python train.py --n_layer=16 --d_model=160 --n_head=5 --n_kv_head=5 --head_dim=32 --d_mlp=512 --vocab_size=8081 --activation="swiglu" --norm="rmsnorm" --norm_place="out" --norm_eps=1e-05 --positions="rope" --rope_base=10000.0 --rope_fraction=1.0 --qk_norm=true --attn_scale=0.247 --bias="none" --tie_embeddings="early" --parallel_block=false --extras=["local attention windows", "value embeddings", "short convolutions"] --init="normal" --init_std_qkv=0.0506 --init_std_o=0.00895 --init_std_up=0.0506 --init_std_down=0.00895 --optimizer="muon" --lr=0.00941 --lr_mult_o=1.5 --lr_mult_down=2.0 --beta1=0.93 --lr_head=0.00393 --warmup_steps=29 --schedule="wsd" --decay_fraction=0.822 --decay_shape="sqrt" --final_lr_fraction=0.0 --batch_tokens=[8192, 16384, 24576] --seq_len=1024 --doc_mask=true --train_tokens=146400000 --steps=9360 --dataset="wikipedia_en"
Each number is 128 + 32 x the weight over its row's rms, rounded and kept within 0 to 255. Layers, rows and columns count from 0. Numbers have three digits each. The size before them is the row's rms in percent of the matrix's.

# gate: layer 10 MLP gate, 512x160, rms 0.252, rows 127-173, columns 120-159
# up: layer 10 MLP up, 512x160, rms 0.244, rows 127-173, columns 120-159
# down: layer 10 MLP down (transposed), 512x160, rms 0.144, rows 127-172, columns 120-159
gate127 059:120167158112152128107176148127154198139163168110128169121109180128115151082127126103131148108149132086122174132142123125
up127 055:077147123139127091101171121172144178133104125133096161136128140073116115087142064097140133114137149117157126123141123161
down127 071:086084066165155065124093127158098132179148108092178179115113124152090208140128144121140119161149124146099063106135146126
gate128 096:182130134190132102129161167132092144151167149120174130133098133107128115118156182185123073128200121126150064073139140118
up128 108:136117140156155089098135075100126107094170123107112146112066132128059113124105172103136179180128112175146158118116132158
down128 102:141144099069093126143115151178102123057105096114112125105121101123156190160145102119092079073127117103156135091145072095
gate129 117:176153144099080134093191149110046132087164213156115076165107125169162134082131116085123138077105119140071156148163108127
up129 114:121126130098137160172137123147079088124160112145111150133095160121137167088154154174098161110100171051089091081149088136
down129 113:186146089144125125068128140134195081168105107095163131128130105118145186190111120137052184139111160095117083102083081143
gate130 125:160079074110114204095164133162068151149070104145116163130140066109171130127127132145170181091113113173161154154048136122
up130 120:116076043136153164099139126101111100141077126118102118104106131174097137110238175073136161138153132153139138154166174145
down130 121:163097110184101136087125148107182136140159130145124169153141053121080080140163105109104173121147147151129099086168137163
gate131 064:144150135135162079166173176116113175161177090108107165134192101154126080136200125141087116140201119128187151150124213132
up131 070:124146094091159105110233143128120161092142059092129135101145141145148097125144091159092153177157077152177096099125174139
down131 078:147117114097108155119103134134132121087147149063092174099143148156115165127130099085161083086185153089153076161143136096
gate132 046:095163134100144125088145067150130110067137128188141127156112109130183128128079115124129167111102100132149156143100112069
up132 049:062049076160128147124177199118126161201173140079098153114141095052062136126143082086105060128148124139095152123126121159
down132 054:114147098158176124181143163117123146125170199067189086182138105144101084094208119118107137140106128159098135120169122080
gate133 105:133089179212159107153102148128144074121129104125170109118124136111119104102115151132132126149203167146161155104176123171
up133 111:133120112126216103133068109069115117176171120162132107179139125153123178125156086108098134181083127139088081089114142107
down133 106:055143142117080148165145090178165143091118158151110143198180076103156092134098097123154148189127085086132144110069092117
gate134 126:106158132150139090136121157146092139140143108097112107126131112100154142109114178188109158122193185145140113091176160095
up134 110:111169124130157107139089107129144157165156040109078119114104186177162085183115165098128205139106096054119103169084162169
down134 133:162124128103130196094130076080125117105081132140154115132104108107072123130149117147132181151152095192110186096149125086
gate135 114:068109123151141157138097112142125117104106077150056170062130144092171147060081182115108117133105088107045094109035108099
up135 112:181127184159167127141116049121077110142161080121101096119154074111124065125137093094126078121086098106143086114109139155
down135 103:120081094075133146169124154117054162099092105134140139131086124202138126113105146094145083141153199115124078125118119109
gate136 020:152117113093096115130087151184106154095135129177091153123068184138086108126142129149127124154131140082117121138086096152
up136 019:142118062085108093149144139155130131156137076118113169115115154150193051123192153147158137127134132060140103092153160143
down136 018:136176167107128143188099183162069185130182094091218125126152107052127129091122191091148170130155139133186141135146066137
gate137 078:141109117117198158136111087058088107100136116161106060071186157146086113107134098154177116106152144168154105125114173188
up137 073:126075080174067158095087058138139134157152133147137141065096124063096130149159157093149117128159085115133128099147099133
down137 082:118124126109118072116102128155078139162059161114146159088097135088125113143115168121155109094139191169076174123113127125
gate138 111:135119114100100167132108153092158152113177154106157171143130070116099110115142158101144144087168145087114110125153138171
up138 111:127123109132128100139139121121086077101115091177111136014086139106164147102141122053141158097120145117119096119142118121
down138 103:190137143136119193124224118112068162180106167107128110201160140121118073170165119123148116122151181128156150125120170093
gate139 088:137138122109046118134089118129132071119125150135125171196189150100096137116131139154192100162160128092145089119121144140
up139 097:104120135099105089124165073121153071112087178135113086125088072101075138100049116132103083156114137140191135166166161159
down139 099:101170101153135111167104122111125106114151097158118108144154201146100131137113119146145165101146152158143094131098102101
gate140 121:095095206104091095105182119121148160183093138167126148187135058104077094121126107135091121180191177119150123177159094110
up140 117:163114115127137140128086073127155143165186124086106111077045125197187131123163098153139101097081107197162177131085139066
down140 114:138174140149158123139146117149146188148119129142115150172137168121064112169125174138150123112169158157107104106140160176
gate141 101:099119161131189148116119083116092136216175103095157119170158215114126159136150110178107128147100149180095111120144114135
up141 102:125136113129048162119128089158150105181094119098174076167136123116136110146160088122108137127114138169102122118085096101
down141 107:078209152175185142185149154123147108098136214146131177104124141147204164144124140125195114111115126128139069079081109133
gate142 065:177150156156199109136133072077111157152123091096129109119136115111138100100131089141111062146150109131189165125127092121
up142 074:137117143176137173101150118154113087144154159137154117142122108105155079139090116072116163099110173117137117217114088143
down142 078:103145193104156163146087112054154205080104081061118098127119093120096145114141081145143141105073085136166105146112165101
gate143 037:049145197142132134164149104111130173142148090133167128137143112142107122140142140112173130116152134121095148129183129103
up143 036:171139148167185072076096143138114153108126136103143094054153096129177172112138165125128154094095124146102167146102143138
down143 040:115117132087117165149158096124159101222114113205145156119140146132110080164157144172111204156110097168090111113114164115
gate144 114:127142128162146211040099109069161118146104075113148094117117099123111137127140105126112163131136161115129105095180185095
up144 104:122156163133109141021089136095120121105075072125153104047094114088126160124124103119129170145104159132070125122155172144
down144 117:101115096128085134172093144122105163119125139088159099164118133123094070141170082085139099127165074121129030144159079102
gate145 106:097146063171092075142128065191102137125085146157108142173077091125108132110146098120111151154126146151075107173207120148
up145 130:105090146071122162107202188115137118192112121177127137136104169151074130197154176132099165112169059140187091093121087109
down145 115:162101153121104176086094077129108136051113135114117161099147027103167106060097101137119108072101143102044175067146169171
gate146 117:105090193172113169136155092122088131137150114084138153147113114148088104138147092156116172184122122118156132183156188123
up146 127:135126103107108142097139146067114115089125126087142093150143092101108150092142170091102083102087119059123083137066188124
down146 118:179101146129172154134159084120152158147123130129093152101120147176085093114095135134111133194133112187111133177178086123
gate147 095:143131187100137153139126130119148138070108132171161140144194155108145142122115083175182121179159147111090121165129119119
up147 109:120115171094143138100112134172110159057089127110109133107150124116163141090175060111164134131129129101139186102106140145
down147 105:223097125104126190139206128080156106170080133116127208202173099093141138124092169092119157115112098108140131213128148140
gate148 103:105171112063135134191111101155114154186168094106126093157156117149180135158130166083177125165120166147127187191152142113
up148 110:141162114086112165122072072144136110115148110132099066091189131153154109084123131138142172154084181145113129157147146107
down148 112:153121138136104103109139170102135061134107106135116120199094149116097131136095146052138128153184126158097129101185142216
gate149 013:163168125134116095164164210118111135148128136120178119180143128070129120102089101162138141144113112118102129138082114129
up149 014:163133106090165067126109074094100116111093145059117058151168097146107134108106134157128138113095122197108142098142044130
down149 009:149113152132184127150123115173145122109096147104113134121183096166135124094108115134101155155065116129160146132052091119
gate150 017:094141064113129121164153160126084127137105096117087138117102122120186151157101064128112160158109151091174126152114137095
up150 016:115136178129092100094146153142125155100161191105135153134129123104119067112143108159081095147122162170150091155143134171
down150 014:148152141105121118102163158112128130144128107164088184183098116119121146096147125127143073139101009129121113103167116131
gate151 069:130095097085124119085120154162091167176151138137157136125153120132153092132071143084113096110103120121112102127156189040
up151 071:117152131140167169141084181181145167114174112177154202116122131140179095134182167084135139118100132149067089079134152116
down151 071:110108166093128122136111174121108134127116113181131089152073120148110126155101173074142184159166104180169123155163138170
gate152 046:197133104111145153125083142161139113089093090126152097120145199136122145136115133112019132170115083128168135131092183143
up152 048:177120177136175159116066167170124101109097110096163110119103201120146111150121113156042116154106123122162125098081160151
down152 051:091100081155100177131157162114131178149187193084076171069161094153123092146129131080105148107129090100063101111096125131
gate153 122:145118147140096189099158167183129106118163147193159134153087136091211153141085151150116119142112155127166168128115156160
up153 119:115091126143086192112149125119173159097170092087091098180125078157108073053104124052138159136119146115174117100160146077
down153 118:099142060174091095154123120102145125131156144121096106126130144129110124084120144122136229169126090146144129158120142128
gate154 041:152168121152136127090116133115133106135058101122102103130091009114181159116088120133145185168098074129133161132120128175
up154 039:111098162132117108113136152152161048135203152093137116131155186075068110118195181170115117109152148155102111130118164165
down154 045:065125162118175122119147155171138153125098129100133169183096095134153121198071100139047162108087188166124109171157156143
gate155 097:135164106128114111149129161163113117188106098182092108140131132136038191121140125117085161150097116139123108098150139166
up155 092:117125134106146115077108123148143144146149125114123111125099139156097134157098140076123141132063137129172107147105085137
down155 101:150175165204125163108158149143088144112151176158092186120095140173145105118117115113080146134159125106159118145140056075
gate156 108:128163173115118169141124122154140131123126131099108123171151135128145134153154144088160169102176179152076152105181115155
up156 114:157109087090162098141113177126124081159174133186133195123138165133144122057154130131132126186106112161142122162079136102
down156 107:119162131130104142107201123132201112127101085074153105147159088122112115076154131133124144134096113212124133132086125107
gate157 108:150139124174132097185197124118117120131189150174142179131094133138077136155135181141143183118119149120107211188124113135
up157 117:154087098114127161080100158213146110133155130111144118149117111152097135113158139148142168112129146130138059170089120104
down157 112:110192146169126075124104149058110165099127139099099149095146123054128169122092089165098125127152116134115136114148134143
gate158 052:139135198116155147172186162169135082155158146081146129076141170082124151124115106126144120170146139133116119091093136165
up158 046:125126205130172146188177120113129053100160142083146139084137164105161149115125120142146095149164157104114141102121120170
down158 075:126132178161162138127120171065160063071159121148095120121144178095171090162128128166149128179175121121078119125124074117
gate159 134:136189144173190191125071091140168085077112142077117126108112094132128134145060139122174105174180126160205121132198145105
up159 147:176133171095094208101089059177172107081117072104142144137090100139120096145150119106136102132139140119099141115163135106
down159 131:168039133134102091147137107117150112133159137096124190106106096112164109132043165142156084133120164157116124077143107104
gate160 071:107123099159110101065150156170164101133131218125128151062132151129181081072130138110160096199133228136163118140140124105
up160 071:105105075151093068131122156167234114128121183123195142104142138127165093129079169137146104163162190107144155168104130110
down160 087:107117107097179166126126107147195129145091135102107081094114051154079142124135137070123160105108148082100167180095120187
gate161 117:117119145134085061110109104099161106155156075203169158137173158102184147125078107116133123106156147136112134108145126128
up161 125:077167125182115085108119137173154093109148122162155126174121138039132122094146083166072113094151103160135174118065144162
down161 105:102131140089123202167134093108132189060159164111077137073112104123150189111155146085124140127149126166124141144138135118
gate162 126:153084118101047141085111095161173158120148119159103177091140116120104072161113116136090166152119141103160206089083126153
up162 129:110043102138100117115119156118125154156132201100152166146065190117131113153112099096127080106081067137129120179163182185
down162 120:104152117098144114204204099143191107156093095187145139123146144179139131076151146120120158118155124138117112124139122127
gate163 104:168093162139078135150128134115123149166215101109131140136111075105094170088141140055134159094101067165137165157148126150
up163 114:160141157031176098164164118154131060132195132132103095145151163097080152180120162202147162114129119149150128152110118107
down163 122:157106094143128138102093112179130146114123095208101114113113172079116106104106068082132117105156113132082066136179113113
gate164 107:140149153135141123172161084134081115144096137084094129113168092093169151136096149186125123151167112118151248145121170133
up164 116:095127083113167124117124118140154137073124078107117075122078123134114130164104140131134066082099105125081164110140108161
down164 103:096128159174117124089124193124099114126156192135132140091179085111108112073180080099171192163192123138138137166156095102
gate165 085:102156074124137120134165109126151136109103118113096123065107112155110109131116127154101126074103166089173187124137127181
up165 092:107143157122192138172148158123147146073130103131111163145118155122124159136098121159132121128121121180187147105187090194
down165 091:142114157129115086092139131142139135184093126148142152068115074191160033096124160104089076085098156149126097156053134089
gate166 083:149169145127087128143105100100132113157159135152112095096144106028116119087108128033052070104078146112209103159103193165
up166 076:141134176095094120173148136101147122155114056111111110078093137071134166143153106128088107130130111129155088129140193168
down166 095:124133101123086138106158148150125125128139083137171158161095151190087126060164122160127132145125136129162171095129135123
gate167 018:115076103074090120125112188137071152144097074090152150059155112136079102121074100131100136133129104070151185196161129120
up167 018:129166145121141114098133082105155097087160158126168085174100150100123135133165125053146183124144148159146181123167124096
down167 017:074129135086075088126103161094173149082096119120104164137129118135171136150129122159153160079059074143083132153132122107
gate168 115:112112164067154098112130152145113151156136130117123143136094180104129150126095118142125104105135108105080180147194125151
up168 138:159142098077093130096122069166162161116104157065099086180158128161111159105127155119152205111148109147065118120150098129
down168 128:146163135102149199107136149120122174100163129154189129127109172166143147117042092099143080108151113110174080142150128186
gate169 099:106143131108137155130091111111102083132148125146130141139118115115211085175165127137096173193134056168116146151150146124
up169 084:181097165143103167156124119160164089174138136050125150125123109076134166105118166158101139089079084095128123112132118123
down169 096:095130136097130130093133171166101120083184046127154114166141111115189101151110141134050158171096111153106131116138103106
gate170 071:097115144092125142126160084084105116178106169148090130113083103072106110142101085162195133093154144152206080132105111073
up170 059:132126094089128130187140138191135114083142077114128130123158133158121148084159165105090107130054109124078154116116135177
down170 074:165087161173122135168138106128144116127150166065107086136105106106157172124110234112159152106126158135141117118167133160
gate171 060:140124166122131110153186177108138193088148072113090118093135119122111096194089098098108178135138181168097186107134135118
up171 058:087099153123122132168174192083093164112129062149087140112094132114073116168082110070094129142123192175144166094122131164
down171 070:067179121103139184150083091115146084165115193111182126171102118195145154106176175142110074108065108099153099207169141163
gate172 095:125147106155093128126165127173111160187061165154128136155144117163138132136183136114143106163126099054100188197146153137
up172 104:151106128161107107119153192143109131092073242081140170110185116099107139133102184100099123097193096161148116157187146122
down172 106:137077121075179127180164072086134149068182130092096108153097064134083110162132118109145168130120187150164130055056143153
gate173 127:173124125115148141100131124125094098114088146197107143177116125119085097180175167132091189115102089121168107089151149088
up173 134:127094111188144150116058105102142077100131173072129067108185113098089166134105162080230092100095109117163102157051094126